Weights of a small transformer language model: width 320.
Each number is 50 + 10 x the weight over its row's rms, rounded and kept within 0 to 99. Layers, rows and columns count from 0. The size before them is the row's rms in percent of the matrix's.

# down: layer 9 MLP down (transposed), 1280x320, rms 0.0598, rows 920-1019, columns 64-95
# up: layer 9 MLP up, 1280x320, rms 0.0683, rows 921-1020, columns 64-95
down920 103:49 57 58 47 57 45 49 63 44 36 38 35 56 47 59 51 48 40 42 57 46 61 53 46 47 55 54 30 58 47 43 59
up921 099:58 52 43 54 48 39 48 41 56 57 28 63 53 62 44 45 56 66 55 58 53 65 41 64 44 59 55 52 67 32 55 55
down921 103:73 41 59 54 44 52 56 44 55 34 44 48 35 36 58 46 58 35 64 45 67 45 48 54 29 60 69 38 54 34 42 55
up922 102:49 61 44 60 35 43 50 49 52 63 54 40 52 47 37 50 36 53 54 67 38 55 81 35 50 71 37 45 50 42 51 47
down922 105:52 58 51 55 44 59 32 52 64 33 40 44 65 40 69 56 68 60 52 53 61 45 56 58 61 54 49 31 36 55 36 55
up923 106:33 31 47 52 38 48 50 41 43 58 38 39 49 43 46 57 46 50 54 58 49 58 56 42 54 53 50 42 49 48 60 39
down923 104:52 50 58 72 65 56 53 41 58 63 76 48 57 51 41 35 44 38 65 65 45 68 58 64 32 51 55 41 53 29 28 61
up924 101:43 65 63 53 31 49 54 55 47 48 52 49 52 47 53 49 45 48 54 57 44 66 53 39 50 56 40 43 58 59 43 58
down924 100:67 63 54 56 53 62 54 54 45 60 50 48 53 50 47 34 41 64 47 59 35 54 50 62 35 43 43 66 60 53 36 64
up925 103:49 55 35 50 49 37 41 63 41 40 39 38 40 37 47 37 65 66 54 74 43 66 52 59 57 62 47 51 36 46 39 47
down925 104:58 46 48 48 52 45 49 38 45 58 43 40 53 31 57 40 59 51 52 38 54 37 58 49 49 34 32 49 49 48 50 64
up926 092:43 60 52 50 48 68 62 58 45 49 33 54 43 31 52 60 41 50 55 58 49 42 46 42 64 39 36 53 45 39 42 45
down926 091:57 56 51 40 40 48 57 57 37 52 54 42 46 64 57 60 52 62 38 47 50 57 51 16 35 40 49 49 35 57 65 45
up927 117:44 31 71 49 24 61 48 66 64 60 49 50 41 57 46 47 50 29 59 52 59 43 49 47 61 55 50 30 57 56 44 48
down927 113:52 63 36 58 44 42 49 41 69 45 31 44 45 57 49 52 45 35 40 48 34 44 63 39 53 39 46 54 83 30 55 41
up928 094:59 60 49 40 34 58 42 46 54 70 37 60 51 51 53 67 54 65 72 45 59 78 44 43 51 50 31 47 46 63 53 46
down928 098:44 42 44 60 57 40 46 41 39 49 40 49 59 55 48 53 64 44 53 43 53 48 60 42 36 40 69 51 56 46 54 45
up929 101:26 67 46 53 40 36 55 45 51 46 49 48 53 65 47 38 41 37 43 47 53 52 53 56 69 39 45 30 32 60 65 46
down929 106:54 49 41 42 42 58 49 65 47 66 50 49 53 42 60 46 61 54 49 67 69 58 48 58 42 27 44 41 41 50 34 45
up930 102:44 70 25 37 46 44 36 65 63 55 34 67 34 50 48 38 57 41 30 63 46 43 44 54 52 45 52 61 59 35 43 61
down930 099:49 55 09 41 51 48 51 50 73 51 33 61 53 32 47 41 55 49 38 50 34 60 59 62 63 57 49 45 45 30 64 57
up931 107:48 41 45 55 55 43 30 57 53 64 49 42 44 64 45 60 43 70 38 62 58 42 70 46 68 53 32 44 45 37 32 52
down931 114:63 45 31 50 61 36 45 49 49 40 52 49 37 47 57 42 48 50 51 31 58 47 53 40 60 59 58 59 50 51 62 59
up932 096:30 55 50 59 57 41 69 57 57 46 33 53 53 46 49 63 44 43 53 55 53 73 46 45 70 54 38 46 56 61 36 42
down932 099:59 55 46 40 43 52 48 52 57 60 55 46 47 75 60 39 44 44 64 45 50 47 52 64 40 52 51 41 41 65 49 47
up933 093:37 44 54 48 37 47 65 67 51 55 37 45 34 52 30 65 36 39 53 51 47 76 37 49 61 45 57 31 67 50 52 52
down933 094:56 49 55 39 43 56 52 43 57 58 47 35 46 52 55 59 48 50 71 47 42 58 40 54 64 37 49 45 47 61 61 40
up934 094:51 45 51 56 29 51 46 60 58 50 51 60 48 59 47 41 48 48 46 51 41 51 55 44 62 59 43 60 55 66 50 51
down934 095:61 65 58 37 38 60 55 43 28 52 47 58 42 53 60 34 51 46 42 52 38 65 55 62 50 52 53 38 65 44 57 39
up935 099:30 40 48 35 53 47 57 69 59 50 44 37 52 44 51 33 42 52 49 48 46 61 56 39 83 53 45 50 54 52 34 47
down935 096:10 48 33 57 41 51 44 71 44 50 57 56 62 55 49 66 53 50 48 72 54 49 56 60 54 50 48 49 31 55 34 52
up936 107:52 62 66 64 48 38 35 56 49 74 33 52 66 60 47 52 53 49 44 61 65 45 49 50 60 41 43 30 45 23 62 41
down936 106:52 48 46 56 62 46 47 63 34 66 50 57 49 47 39 58 49 43 56 46 46 32 46 45 46 47 45 58 53 36 37 53
up937 091:42 55 52 38 31 45 41 59 47 40 48 46 40 67 36 51 56 39 39 43 42 60 61 54 55 50 47 58 38 48 61 47
down937 095:38 56 29 57 44 54 63 50 39 35 47 53 63 63 44 39 58 57 36 28 68 54 50 43 49 52 50 49 66 46 41 53
up938 098:45 54 72 51 42 54 54 64 56 48 43 57 56 54 47 47 53 46 46 46 53 33 52 45 62 46 53 48 38 45 45 40
down938 101:50 49 55 63 51 64 49 60 46 44 64 53 59 50 63 54 67 60 47 50 49 47 52 52 50 52 43 49 46 26 52 63
up939 090:42 39 51 48 43 50 52 46 41 45 47 37 48 43 50 60 56 54 42 63 40 54 47 47 61 73 51 58 33 47 48 62
down939 088:63 55 49 34 65 66 57 40 53 72 51 38 58 74 58 45 49 46 63 78 28 52 46 52 51 55 48 49 67 59 41 27
up940 100:32 57 65 45 42 36 71 56 55 50 39 45 50 46 33 45 63 44 35 59 45 64 57 54 51 55 26 62 45 52 47 49
down940 103:36 38 48 44 46 59 41 32 60 59 63 63 35 51 65 63 43 46 60 56 50 37 55 51 53 58 54 50 38 72 46 52
up941 087:62 61 53 44 48 28 47 46 47 78 63 62 57 46 54 37 39 57 62 52 40 83 49 33 50 55 39 63 60 49 65 54
down941 088:99 59 60 48 50 47 43 51 55 46 71 67 44 49 38 66 47 50 45 61 47 50 46 52 42 44 45 41 29 64 54 55
up942 098:55 64 55 51 44 54 64 47 57 56 50 37 55 42 37 56 37 54 64 60 50 63 47 62 55 51 54 30 48 80 38 65
down942 105:33 66 52 50 34 42 50 61 73 51 40 62 50 51 33 48 50 40 58 50 58 66 50 43 39 58 52 66 28 30 36 55
up943 100:47 38 60 47 37 69 49 47 44 45 44 57 49 48 46 36 41 67 59 66 46 52 49 38 44 27 28 47 35 34 51 37
down943 100:52 44 64 57 57 41 48 52 53 49 53 57 28 51 49 42 31 41 51 51 56 48 51 39 45 62 57 35 59 59 62 41
up944 110:54 38 50 44 33 50 52 53 57 62 59 59 56 63 35 32 42 43 53 61 47 43 51 56 73 46 51 34 32 57 50 41
down944 108:19 61 37 52 42 33 65 57 53 56 56 40 54 65 41 50 46 50 55 47 50 63 52 56 36 52 55 45 36 69 47 59
up945 097:50 51 50 45 61 49 55 52 42 44 50 43 58 39 36 40 40 67 63 57 68 57 63 53 52 50 51 62 50 58 56 53
down945 098:31 66 69 58 33 59 45 69 58 57 44 55 61 55 57 48 56 38 38 50 47 55 47 49 51 58 45 53 54 60 44 41
up946 101:44 62 57 42 49 59 52 54 35 53 39 42 56 59 46 55 52 32 71 47 38 76 55 53 59 47 52 57 50 53 49 42
down946 105:46 59 36 66 55 52 38 56 52 45 61 56 50 44 54 62 42 65 48 50 55 60 49 51 55 73 55 43 22 60 48 64
up947 126:47 61 53 25 65 41 50 71 60 63 53 31 44 54 42 49 56 61 42 72 56 54 58 64 70 34 44 58 40 62 33 43
down947 116:76 37 46 59 39 52 50 60 46 74 46 45 55 46 48 53 48 40 61 29 54 25 60 42 51 44 45 52 49 64 69 50
up948 099:47 57 50 51 31 37 55 56 52 57 52 53 55 57 45 32 44 50 38 52 48 38 52 52 49 52 49 53 47 62 49 50
down948 099:51 51 53 32 47 62 58 62 37 53 45 51 39 43 60 64 30 48 64 63 41 44 58 55 63 62 55 44 56 44 67 58
up949 095:38 51 26 52 37 48 45 45 37 44 57 54 45 57 47 38 43 41 71 41 55 55 61 64 67 44 40 49 35 62 49 53
down949 097:67 45 65 50 49 43 46 59 66 54 44 64 48 53 62 37 67 45 50 69 63 34 46 40 48 56 39 45 54 42 53 55
up950 086:51 72 70 55 48 45 48 54 41 57 43 38 45 56 44 50 60 35 60 53 56 65 50 65 55 48 35 40 63 52 46 49
down950 086:51 30 64 21 41 54 44 58 51 56 54 34 55 47 75 49 30 52 36 71 50 47 53 55 55 41 48 38 46 44 43 65
up951 103:41 61 72 54 49 62 51 50 43 64 70 52 29 57 58 39 54 38 55 66 65 59 69 31 52 49 35 65 62 63 52 46
down951 106:54 32 48 51 65 66 50 56 57 40 42 28 43 48 58 44 49 23 60 56 50 46 45 48 45 37 52 49 52 38 48 41
up952 097:43 55 45 49 39 47 58 65 23 48 49 39 30 61 39 46 53 42 46 56 51 54 60 49 65 42 37 53 44 51 55 36
down952 098:22 46 63 45 40 46 41 56 41 46 54 59 46 58 59 61 44 53 33 49 65 43 64 56 47 72 60 75 43 38 61 57
up953 106:47 49 73 60 21 56 51 54 41 51 51 60 61 50 45 39 41 56 47 85 41 57 45 68 62 42 47 57 58 54 48 57
down953 103:59 53 61 65 25 60 35 37 49 53 42 53 56 65 76 28 54 42 53 43 34 58 29 53 49 54 58 65 59 51 51 47
up954 098:38 48 51 61 59 35 53 53 58 38 48 25 53 51 61 43 48 54 49 50 50 51 40 65 33 40 47 59 49 30 40 43
down954 101:35 50 37 56 66 38 57 50 53 44 62 62 50 62 35 49 54 60 51 69 50 45 49 55 67 45 43 46 45 52 59 42
up955 094:41 46 46 64 40 44 48 49 61 44 53 39 42 57 45 54 52 34 47 59 45 66 50 53 52 61 46 50 41 47 61 47
down955 097:51 37 62 69 62 31 47 51 43 43 38 55 59 57 57 36 60 44 25 33 30 60 47 44 62 48 53 43 43 49 57 46
up956 106:49 40 50 55 65 41 74 66 51 49 71 39 37 44 49 68 64 29 49 62 32 57 48 60 59 36 43 46 36 52 52 53
down956 106:60 55 37 41 31 55 45 31 51 44 60 57 43 60 39 46 50 61 61 51 55 40 47 51 42 54 73 57 35 60 48 39
up957 095:41 41 47 48 55 57 40 44 36 44 31 56 48 59 52 35 31 48 52 40 61 49 63 34 51 60 57 61 58 48 43 52
down957 098:58 45 45 49 42 38 57 54 54 52 45 49 77 57 35 57 41 42 64 41 60 47 44 46 59 27 45 40 62 42 48 57
up958 108:25 43 49 24 54 38 66 69 58 47 52 30 41 51 29 48 34 69 59 54 53 64 43 50 47 64 45 59 51 33 29 59
down958 109:61 53 42 49 48 54 39 56 61 72 58 40 43 47 45 56 57 37 72 50 41 54 60 51 59 31 58 51 61 58 48 47
up959 085:45 45 48 59 60 47 40 45 37 46 56 53 62 57 57 51 49 57 36 65 71 45 44 50 57 49 33 46 46 50 44 54
down959 085:60 36 68 51 53 36 50 79 47 62 43 52 44 52 50 46 44 42 60 44 42 62 61 40 40 43 57 48 48 55 58 51
up960 107:32 53 66 50 35 58 57 40 49 70 27 54 56 30 44 26 36 57 49 45 41 56 51 52 48 45 45 44 39 23 31 46
down960 113:53 46 66 51 38 24 60 37 46 56 53 55 51 17 52 43 60 61 54 60 35 55 37 39 67 33 49 53 43 60 55 59
up961 096:41 62 61 50 36 47 48 38 37 48 53 59 53 48 61 56 48 46 42 63 45 41 57 44 67 46 49 68 49 40 63 31
down961 098:63 50 33 48 71 49 39 46 45 29 33 49 57 55 55 38 41 58 38 50 47 53 43 37 61 24 42 58 38 60 52 58
up962 110:42 53 40 48 66 47 59 59 42 60 61 47 49 55 45 52 64 64 45 56 54 56 68 36 58 40 35 53 37 49 31 27
down962 107:55 46 54 68 59 38 34 41 38 28 47 38 40 45 48 57 67 71 58 60 54 47 52 58 51 43 42 37 42 61 39 61
up963 115:50 51 45 54 44 41 64 53 43 42 58 35 51 63 48 30 57 57 61 45 62 59 49 42 59 46 45 48 38 60 52 41
down963 112:55 52 43 38 50 50 44 59 56 44 46 48 55 62 52 45 41 35 37 45 52 53 52 57 63 58 38 61 56 40 22 42
up964 109:34 28 43 49 43 43 48 51 62 62 47 38 41 41 55 43 42 48 51 65 42 63 69 66 60 48 41 38 52 46 46 55
down964 109:52 51 50 50 50 56 46 39 43 60 42 64 43 41 53 64 69 48 50 39 53 51 52 49 57 59 51 47 48 55 39 63
up965 091:43 53 52 50 58 58 38 44 62 66 46 46 39 59 60 60 38 42 39 61 49 51 49 48 62 61 60 39 38 65 49 39
down965 088:20 52 64 53 52 59 64 58 59 37 34 31 68 48 40 54 54 62 54 37 77 42 55 52 43 58 47 52 44 42 48 40
up966 102:49 44 59 36 43 60 60 51 37 56 32 36 45 56 39 50 25 64 50 42 57 39 58 62 50 35 46 52 46 51 51 45
down966 109:52 37 51 55 43 55 54 45 52 44 59 52 47 57 36 56 74 55 47 40 50 54 33 50 51 57 73 49 36 59 59 59
up967 097:48 37 63 39 27 47 47 60 37 52 38 56 49 45 32 49 58 47 51 58 58 54 44 56 75 61 26 66 56 44 58 39
down967 096:75 52 58 55 56 69 35 57 56 74 69 32 53 56 44 39 51 48 61 43 58 46 67 51 39 41 45 41 32 51 60 64
up968 112:42 65 44 48 28 40 46 54 50 64 50 36 39 45 53 41 38 42 43 52 63 46 67 52 57 37 49 57 71 56 64 57
down968 110:42 53 41 41 36 64 34 56 64 53 55 56 49 50 59 60 45 41 56 58 53 39 46 45 53 69 17 55 46 75 60 58
up969 116:32 50 54 40 52 52 57 55 35 42 47 27 51 49 41 45 34 49 60 60 74 66 63 65 61 38 42 44 61 35 54 49
down969 111:25 56 55 52 59 53 61 58 49 50 46 55 52 67 60 51 50 45 43 50 38 29 48 58 48 51 60 41 42 44 41 49
up970 096:34 42 51 29 46 58 61 66 55 47 45 43 54 48 32 34 41 42 62 56 69 39 65 68 49 38 26 49 58 56 32 53
down970 100:42 61 51 50 35 51 53 61 55 44 59 53 41 52 51 47 66 53 50 39 45 54 52 51 35 54 41 37 50 62 47 52
up971 092:42 39 57 52 51 41 49 64 64 54 64 43 51 54 42 56 47 63 28 54 45 54 64 58 55 37 46 33 33 44 63 46
down971 098:50 73 50 41 31 58 57 56 44 46 47 61 60 56 54 64 64 33 54 66 56 50 38 51 51 61 54 44 63 56 49 56
up972 107:34 53 55 55 52 52 62 63 25 45 49 61 39 50 51 62 45 44 44 58 61 58 40 53 64 58 53 67 58 42 54 56
down972 103:40 34 67 57 58 39 50 61 51 46 53 67 49 49 49 58 41 47 52 64 45 48 61 38 43 55 42 43 47 47 38 41
up973 105:52 60 69 38 46 33 61 50 56 59 56 58 52 48 50 55 36 65 54 42 70 36 62 58 59 37 38 43 44 43 46 52
down973 106:79 46 36 59 63 50 41 54 50 43 48 47 45 69 32 56 55 33 60 52 38 36 37 36 56 42 50 37 52 51 60 39
up974 096:53 36 35 55 53 37 47 53 39 50 49 44 37 50 33 62 65 60 61 64 48 77 59 49 58 33 44 56 51 53 51 41
down974 099:41 51 44 71 41 39 56 42 45 54 37 44 48 47 68 38 48 53 51 52 41 49 46 62 45 51 66 64 61 59 41 37
up975 100:39 45 60 48 41 39 63 49 63 63 50 42 49 39 43 71 60 34 35 50 43 48 58 57 65 50 50 42 61 36 37 43
down975 104:32 54 38 54 50 49 39 56 51 48 39 52 54 62 43 51 63 50 52 49 42 60 58 66 36 69 53 45 55 50 59 65
up976 102:38 37 34 41 54 38 47 39 39 62 53 35 51 52 55 34 67 71 52 58 55 40 70 61 43 56 47 64 32 32 66 49
down976 102:47 74 53 44 62 39 70 49 52 59 39 52 57 39 42 44 56 52 78 40 40 64 48 54 53 49 51 43 34 52 35 61
up977 102:43 39 42 53 54 58 50 46 51 51 63 47 48 60 62 37 61 53 50 53 61 34 45 43 49 39 36 43 54 44 36 57
down977 099:75 40 31 52 57 66 63 47 48 65 58 50 58 63 53 20 48 47 56 54 51 32 39 37 64 44 38 38 48 41 59 48
up978 102:35 43 49 53 43 37 53 29 53 47 51 67 77 67 49 48 40 44 54 66 69 60 60 54 69 40 47 65 31 59 54 34
down978 105:64 70 43 44 50 66 55 57 65 39 42 31 26 38 49 58 58 48 65 60 34 39 51 57 44 42 42 47 59 50 67 51
up979 104:53 65 59 36 50 34 43 46 26 52 42 47 52 33 32 55 69 43 51 47 55 66 73 56 63 42 55 55 46 67 49 33
down979 103:37 59 55 50 57 52 63 55 39 54 54 47 54 60 59 62 46 48 23 62 53 50 62 50 55 56 33 70 43 82 55 42
up980 105:36 47 58 46 39 46 61 55 41 68 55 45 46 58 50 44 26 73 54 56 76 38 58 42 61 47 40 53 58 44 38 65
down980 104:32 62 51 27 53 39 31 41 45 58 56 52 67 41 39 41 50 53 38 53 51 49 49 52 46 61 46 55 40 47 48 53
up981 102:44 41 52 44 51 60 61 55 39 49 34 57 60 41 30 49 62 43 43 69 57 83 52 57 69 64 52 42 40 58 64 32
down981 105:48 58 35 58 44 62 56 49 51 54 61 50 45 63 59 43 55 52 71 46 47 52 50 52 46 37 54 38 42 58 45 48
up982 105:48 38 57 60 61 51 55 63 56 86 47 29 59 38 41 30 46 50 60 74 51 49 58 44 54 50 49 67 54 50 60 50
down982 111:47 51 49 36 62 41 54 45 51 62 62 37 56 42 39 45 28 43 37 48 46 51 72 50 52 41 49 67 59 40 42 56
up983 097:52 47 36 52 38 54 43 59 53 48 39 51 63 45 30 57 37 50 43 58 47 46 71 67 44 23 46 57 44 44 49 45
down983 098:62 28 60 57 60 37 53 46 35 59 50 43 57 69 43 37 36 44 54 68 58 60 41 53 55 26 52 55 54 75 58 71
up984 112:40 47 40 49 46 64 52 44 53 59 33 48 58 43 48 51 28 56 45 63 53 52 45 55 46 46 65 37 39 44 64 49
down984 112:67 58 32 52 40 63 48 51 57 58 69 39 52 49 47 38 37 41 52 60 56 58 41 59 45 49 60 56 41 60 42 49
up985 113:45 38 61 60 42 50 56 48 56 60 58 49 42 40 42 40 41 43 44 51 56 56 53 34 54 56 45 50 32 32 61 43
down985 105:29 69 32 56 65 45 41 48 53 62 43 59 46 67 46 75 45 34 61 56 32 74 44 47 47 44 67 40 37 53 23 50
up986 097:46 54 48 59 32 41 72 43 51 52 47 28 34 52 38 58 57 58 66 40 67 61 71 60 64 40 42 63 53 37 40 67
down986 098:60 53 47 53 38 56 48 58 42 74 46 54 55 59 35 45 45 48 59 51 42 50 49 56 64 59 43 53 38 66 48 54
up987 108:37 66 60 39 30 52 50 69 53 57 39 50 60 39 34 50 50 57 53 56 50 57 48 51 43 52 48 69 65 48 44 27
down987 107:30 44 66 46 23 47 49 46 43 47 57 32 31 45 30 65 46 43 52 37 44 60 51 35 34 58 42 63 62 53 36 48
up988 093:55 57 52 41 54 40 45 38 35 39 52 62 33 45 42 40 41 36 42 65 55 58 53 61 59 54 42 42 56 31 50 62
down988 093:37 49 53 54 53 49 49 50 45 43 57 39 57 59 46 41 60 41 36 61 40 52 56 55 54 59 55 37 44 54 43 58
up989 113:28 46 54 40 57 44 58 56 54 65 37 47 37 62 60 35 37 63 58 51 51 60 73 61 34 57 45 68 37 41 38 65
down989 109:36 51 56 48 52 61 31 42 44 52 51 56 45 46 50 55 58 52 51 56 57 51 42 52 46 50 56 55 46 58 38 56
up990 116:48 58 71 25 54 63 52 47 52 55 41 39 44 49 48 46 45 52 60 58 48 42 61 53 55 37 42 48 33 40 42 51
down990 113:69 71 42 62 57 58 51 44 48 62 45 48 44 49 52 54 48 57 54 37 56 49 53 48 53 55 49 45 51 54 42 58
up991 103:45 61 55 62 63 54 41 46 33 58 57 47 55 48 54 38 53 56 52 40 51 55 51 51 57 55 50 38 52 53 29 42
down991 112:52 46 52 43 52 52 50 43 42 62 52 52 55 34 78 58 75 60 49 41 69 53 25 48 39 69 59 50 48 49 44 61
up992 096:43 58 55 48 42 47 60 34 41 48 60 47 37 64 37 47 53 50 55 68 43 57 56 69 50 58 44 46 39 58 53 45
down992 096:27 60 40 42 64 59 47 54 46 64 55 39 46 52 60 56 65 43 40 50 54 27 57 30 39 58 52 49 64 46 48 38
up993 098:42 69 56 57 49 54 41 61 33 39 39 56 40 32 52 46 46 67 33 55 47 43 48 54 62 34 41 38 51 53 56 26
down993 103:51 48 62 52 41 39 37 31 31 53 47 67 51 50 65 47 51 41 44 41 45 61 39 49 50 49 52 45 36 63 48 58
up994 115:49 48 60 29 58 43 70 69 35 76 34 46 43 46 47 27 41 48 55 49 73 52 51 38 48 54 48 43 48 48 42 41
down994 115:40 63 41 50 57 63 56 55 47 47 51 48 45 58 54 42 58 60 44 79 50 63 48 46 45 48 58 55 52 56 50 39
up995 104:52 61 47 58 66 49 43 39 59 47 56 59 44 56 43 50 61 44 58 73 52 53 53 53 51 51 56 64 35 43 58 48
down995 105:78 62 55 67 59 49 39 49 68 57 65 58 53 67 40 43 65 42 38 66 38 60 62 65 50 41 50 42 53 55 43 52
up996 084:48 43 48 44 48 44 62 54 47 44 56 42 28 44 46 35 56 44 42 54 51 50 65 39 62 64 52 40 52 34 37 46
down996 085:27 47 69 55 54 54 47 57 53 63 58 54 62 70 61 46 44 53 45 47 51 42 38 59 68 51 47 58 43 51 52 43
up997 100:48 53 45 57 26 52 31 55 29 47 36 39 52 55 37 53 52 44 43 57 42 59 39 35 48 46 45 35 47 53 60 56
down997 104:45 35 42 42 46 41 51 58 49 61 36 49 41 42 58 54 59 57 59 44 52 48 72 48 47 36 46 44 38 47 36 52
up998 107:43 40 62 32 57 49 42 44 31 59 57 48 60 36 58 28 42 56 58 51 55 52 58 43 49 48 57 40 47 41 37 54
down998 108:19 53 40 49 27 46 52 50 44 41 67 52 60 61 52 63 47 33 45 61 29 47 46 45 59 45 54 49 47 45 67 60
up999 090:50 56 53 48 41 55 61 50 35 46 58 56 46 45 39 58 48 59 45 62 55 40 50 65 43 62 44 49 46 47 65 50
down999 093:51 49 59 58 44 66 54 40 41 45 35 56 56 47 43 29 61 55 34 68 69 58 53 41 33 48 58 49 46 51 49 53
up1000 105:44 57 55 39 51 60 54 77 25 48 49 34 43 53 47 43 50 40 32 39 56 57 43 48 58 41 46 61 43 59 24 31
down1000 097:47 48 49 51 63 60 46 56 47 43 57 55 52 44 56 54 50 59 52 54 59 53 51 63 61 64 40 40 33 40 48 55
up1001 110:36 40 49 43 39 51 55 52 35 56 52 47 21 66 57 56 61 36 30 59 55 41 61 58 54 41 37 63 35 46 47 40
down1001 104:43 76 32 67 56 34 47 49 64 38 37 45 49 37 46 52 68 54 66 45 59 45 34 50 46 51 35 54 72 48 48 32
up1002 097:40 52 55 45 64 66 48 69 49 53 54 35 31 25 42 69 41 47 52 45 43 52 58 52 51 52 61 57 17 44 57 51
down1002 089:38 51 41 47 46 49 42 52 52 66 59 42 40 46 64 50 65 48 48 57 38 43 49 36 40 46 52 57 49 59 60 27
up1003 089:47 42 47 57 43 60 38 33 51 49 30 50 52 48 59 55 53 60 69 65 54 58 52 59 56 57 41 48 41 52 74 54
down1003 086:48 43 59 68 32 42 66 78 64 49 59 46 42 46 28 54 41 50 42 43 41 42 69 45 56 42 60 34 56 49 40 48
up1004 101:34 34 71 43 49 41 50 69 35 59 58 49 54 44 49 51 46 43 60 60 50 46 46 59 51 34 43 52 55 53 62 57
down1004 099:57 62 44 51 43 42 73 52 47 53 42 44 34 60 47 40 74 50 40 40 74 44 55 42 42 60 51 34 47 58 48 67
up1005 097:54 52 51 60 42 61 36 35 28 58 49 57 39 44 50 53 31 45 52 67 45 65 53 46 70 42 53 57 56 53 45 40
down1005 096:61 56 67 48 63 57 43 46 47 56 58 57 46 54 65 43 53 49 42 49 62 61 47 52 60 42 55 42 48 34 48 61
up1006 096:42 51 58 41 52 62 32 46 53 48 56 44 50 60 45 44 41 61 45 53 48 72 62 43 51 55 32 53 41 53 38 31
down1006 096:60 49 54 53 44 67 62 48 58 56 48 45 48 61 56 64 66 55 55 64 52 53 52 54 48 44 38 51 50 65 29 46
up1007 098:56 54 55 44 46 55 68 69 56 56 36 50 53 31 44 32 31 59 65 61 53 56 58 62 55 39 42 32 55 42 56 57
down1007 098:98 54 51 55 57 47 64 50 56 51 59 50 68 28 61 65 44 60 60 47 38 54 47 53 61 49 50 41 59 46 54 50
up1008 107:37 37 37 32 44 34 50 43 55 60 50 35 43 40 42 46 55 51 42 52 64 52 68 57 53 58 40 38 45 43 57 49
down1008 108:56 51 56 34 41 60 35 41 55 51 58 77 66 21 66 64 63 58 37 45 43 44 41 44 61 49 58 21 64 62 60 47
up1009 105:49 48 40 52 44 46 54 73 42 48 46 45 53 48 41 46 48 50 38 44 45 50 61 38 67 51 53 30 62 63 51 39
down1009 102:53 61 40 49 52 67 42 25 43 45 50 62 51 41 58 40 49 33 59 62 52 47 49 41 71 53 31 48 58 73 40 43
up1010 091:41 56 57 54 44 47 60 50 49 49 54 54 49 60 66 60 41 62 56 36 58 63 49 36 44 42 39 73 58 56 46 57
down1010 093:48 53 47 58 43 65 59 47 38 54 55 39 43 42 50 53 52 43 50 63 52 59 64 51 57 61 55 54 61 58 46 44
up1011 105:27 36 53 44 53 46 58 63 43 48 51 41 52 46 40 57 61 43 59 49 63 44 64 53 59 38 51 35 30 49 44 29
down1011 110:42 36 41 59 50 60 53 54 52 60 52 46 50 60 62 38 52 49 57 29 56 41 46 42 59 54 43 54 52 61 51 55
up1012 101:52 45 62 61 61 74 54 79 52 69 55 57 45 35 48 30 47 55 59 48 48 55 54 52 44 54 40 38 50 41 46 51
down1012 100:59 35 47 61 50 56 38 62 51 69 49 39 53 42 52 49 53 62 61 60 23 52 55 47 41 47 54 37 47 50 59 53
up1013 104:37 57 43 43 33 70 53 62 47 46 32 59 49 44 45 37 39 57 50 71 52 70 50 69 58 46 41 51 49 34 41 39
down1013 104:41 36 57 43 42 62 58 62 48 25 45 44 54 58 54 45 51 23 54 60 48 60 63 44 57 40 56 44 46 47 39 61
up1014 095:40 47 33 42 38 40 60 57 55 74 69 42 58 43 45 53 55 59 42 56 51 55 49 64 61 58 40 47 38 33 46 46
down1014 097:30 48 47 53 51 60 49 49 43 40 58 44 64 41 51 38 64 48 55 51 51 57 37 57 51 39 65 49 49 51 44 68
up1015 093:53 40 73 40 52 55 54 58 42 42 32 64 36 64 31 56 45 50 65 51 72 68 38 61 54 53 49 60 60 53 52 50
down1015 094:69 61 61 37 59 62 48 37 33 72 44 56 56 45 49 33 60 45 48 58 54 38 47 34 37 33 59 43 39 50 55 77
up1016 108:32 47 41 43 44 45 59 39 34 60 44 37 48 60 34 32 68 66 46 51 54 52 80 42 39 56 40 41 21 46 46 47
down1016 112:40 33 61 52 52 50 40 53 57 33 55 33 49 51 55 43 36 43 65 58 50 51 49 43 51 50 65 58 70 35 47 40
up1017 099:35 61 45 44 58 42 53 51 39 57 31 32 47 66 51 47 56 49 45 53 54 61 65 51 40 41 48 52 53 53 63 53
down1017 101:35 51 55 53 47 31 58 53 67 48 44 48 36 61 47 52 61 67 54 45 44 62 43 72 46 48 73 43 24 73 56 51
up1018 097:49 43 58 34 52 60 51 55 33 77 53 51 32 29 60 51 36 44 59 42 47 43 56 59 46 50 46 48 55 52 52 39
down1018 103:56 40 50 32 66 42 47 47 45 58 47 55 55 33 71 44 58 47 46 41 41 54 64 39 45 45 55 40 55 60 47 55
up1019 099:53 52 61 49 54 26 56 62 48 74 44 40 43 36 48 37 46 54 37 52 68 41 54 51 47 38 59 43 41 51 59 52
down1019 100:71 46 38 67 65 51 30 38 44 58 65 44 38 40 49 50 45 39 62 54 41 45 54 64 54 54 52 44 48 61 58 36
up1020 099:49 55 47 51 53 51 59 47 54 48 38 46 43 69 44 45 63 47 55 47 48 68 75 68 41 53 46 75 57 62 56 44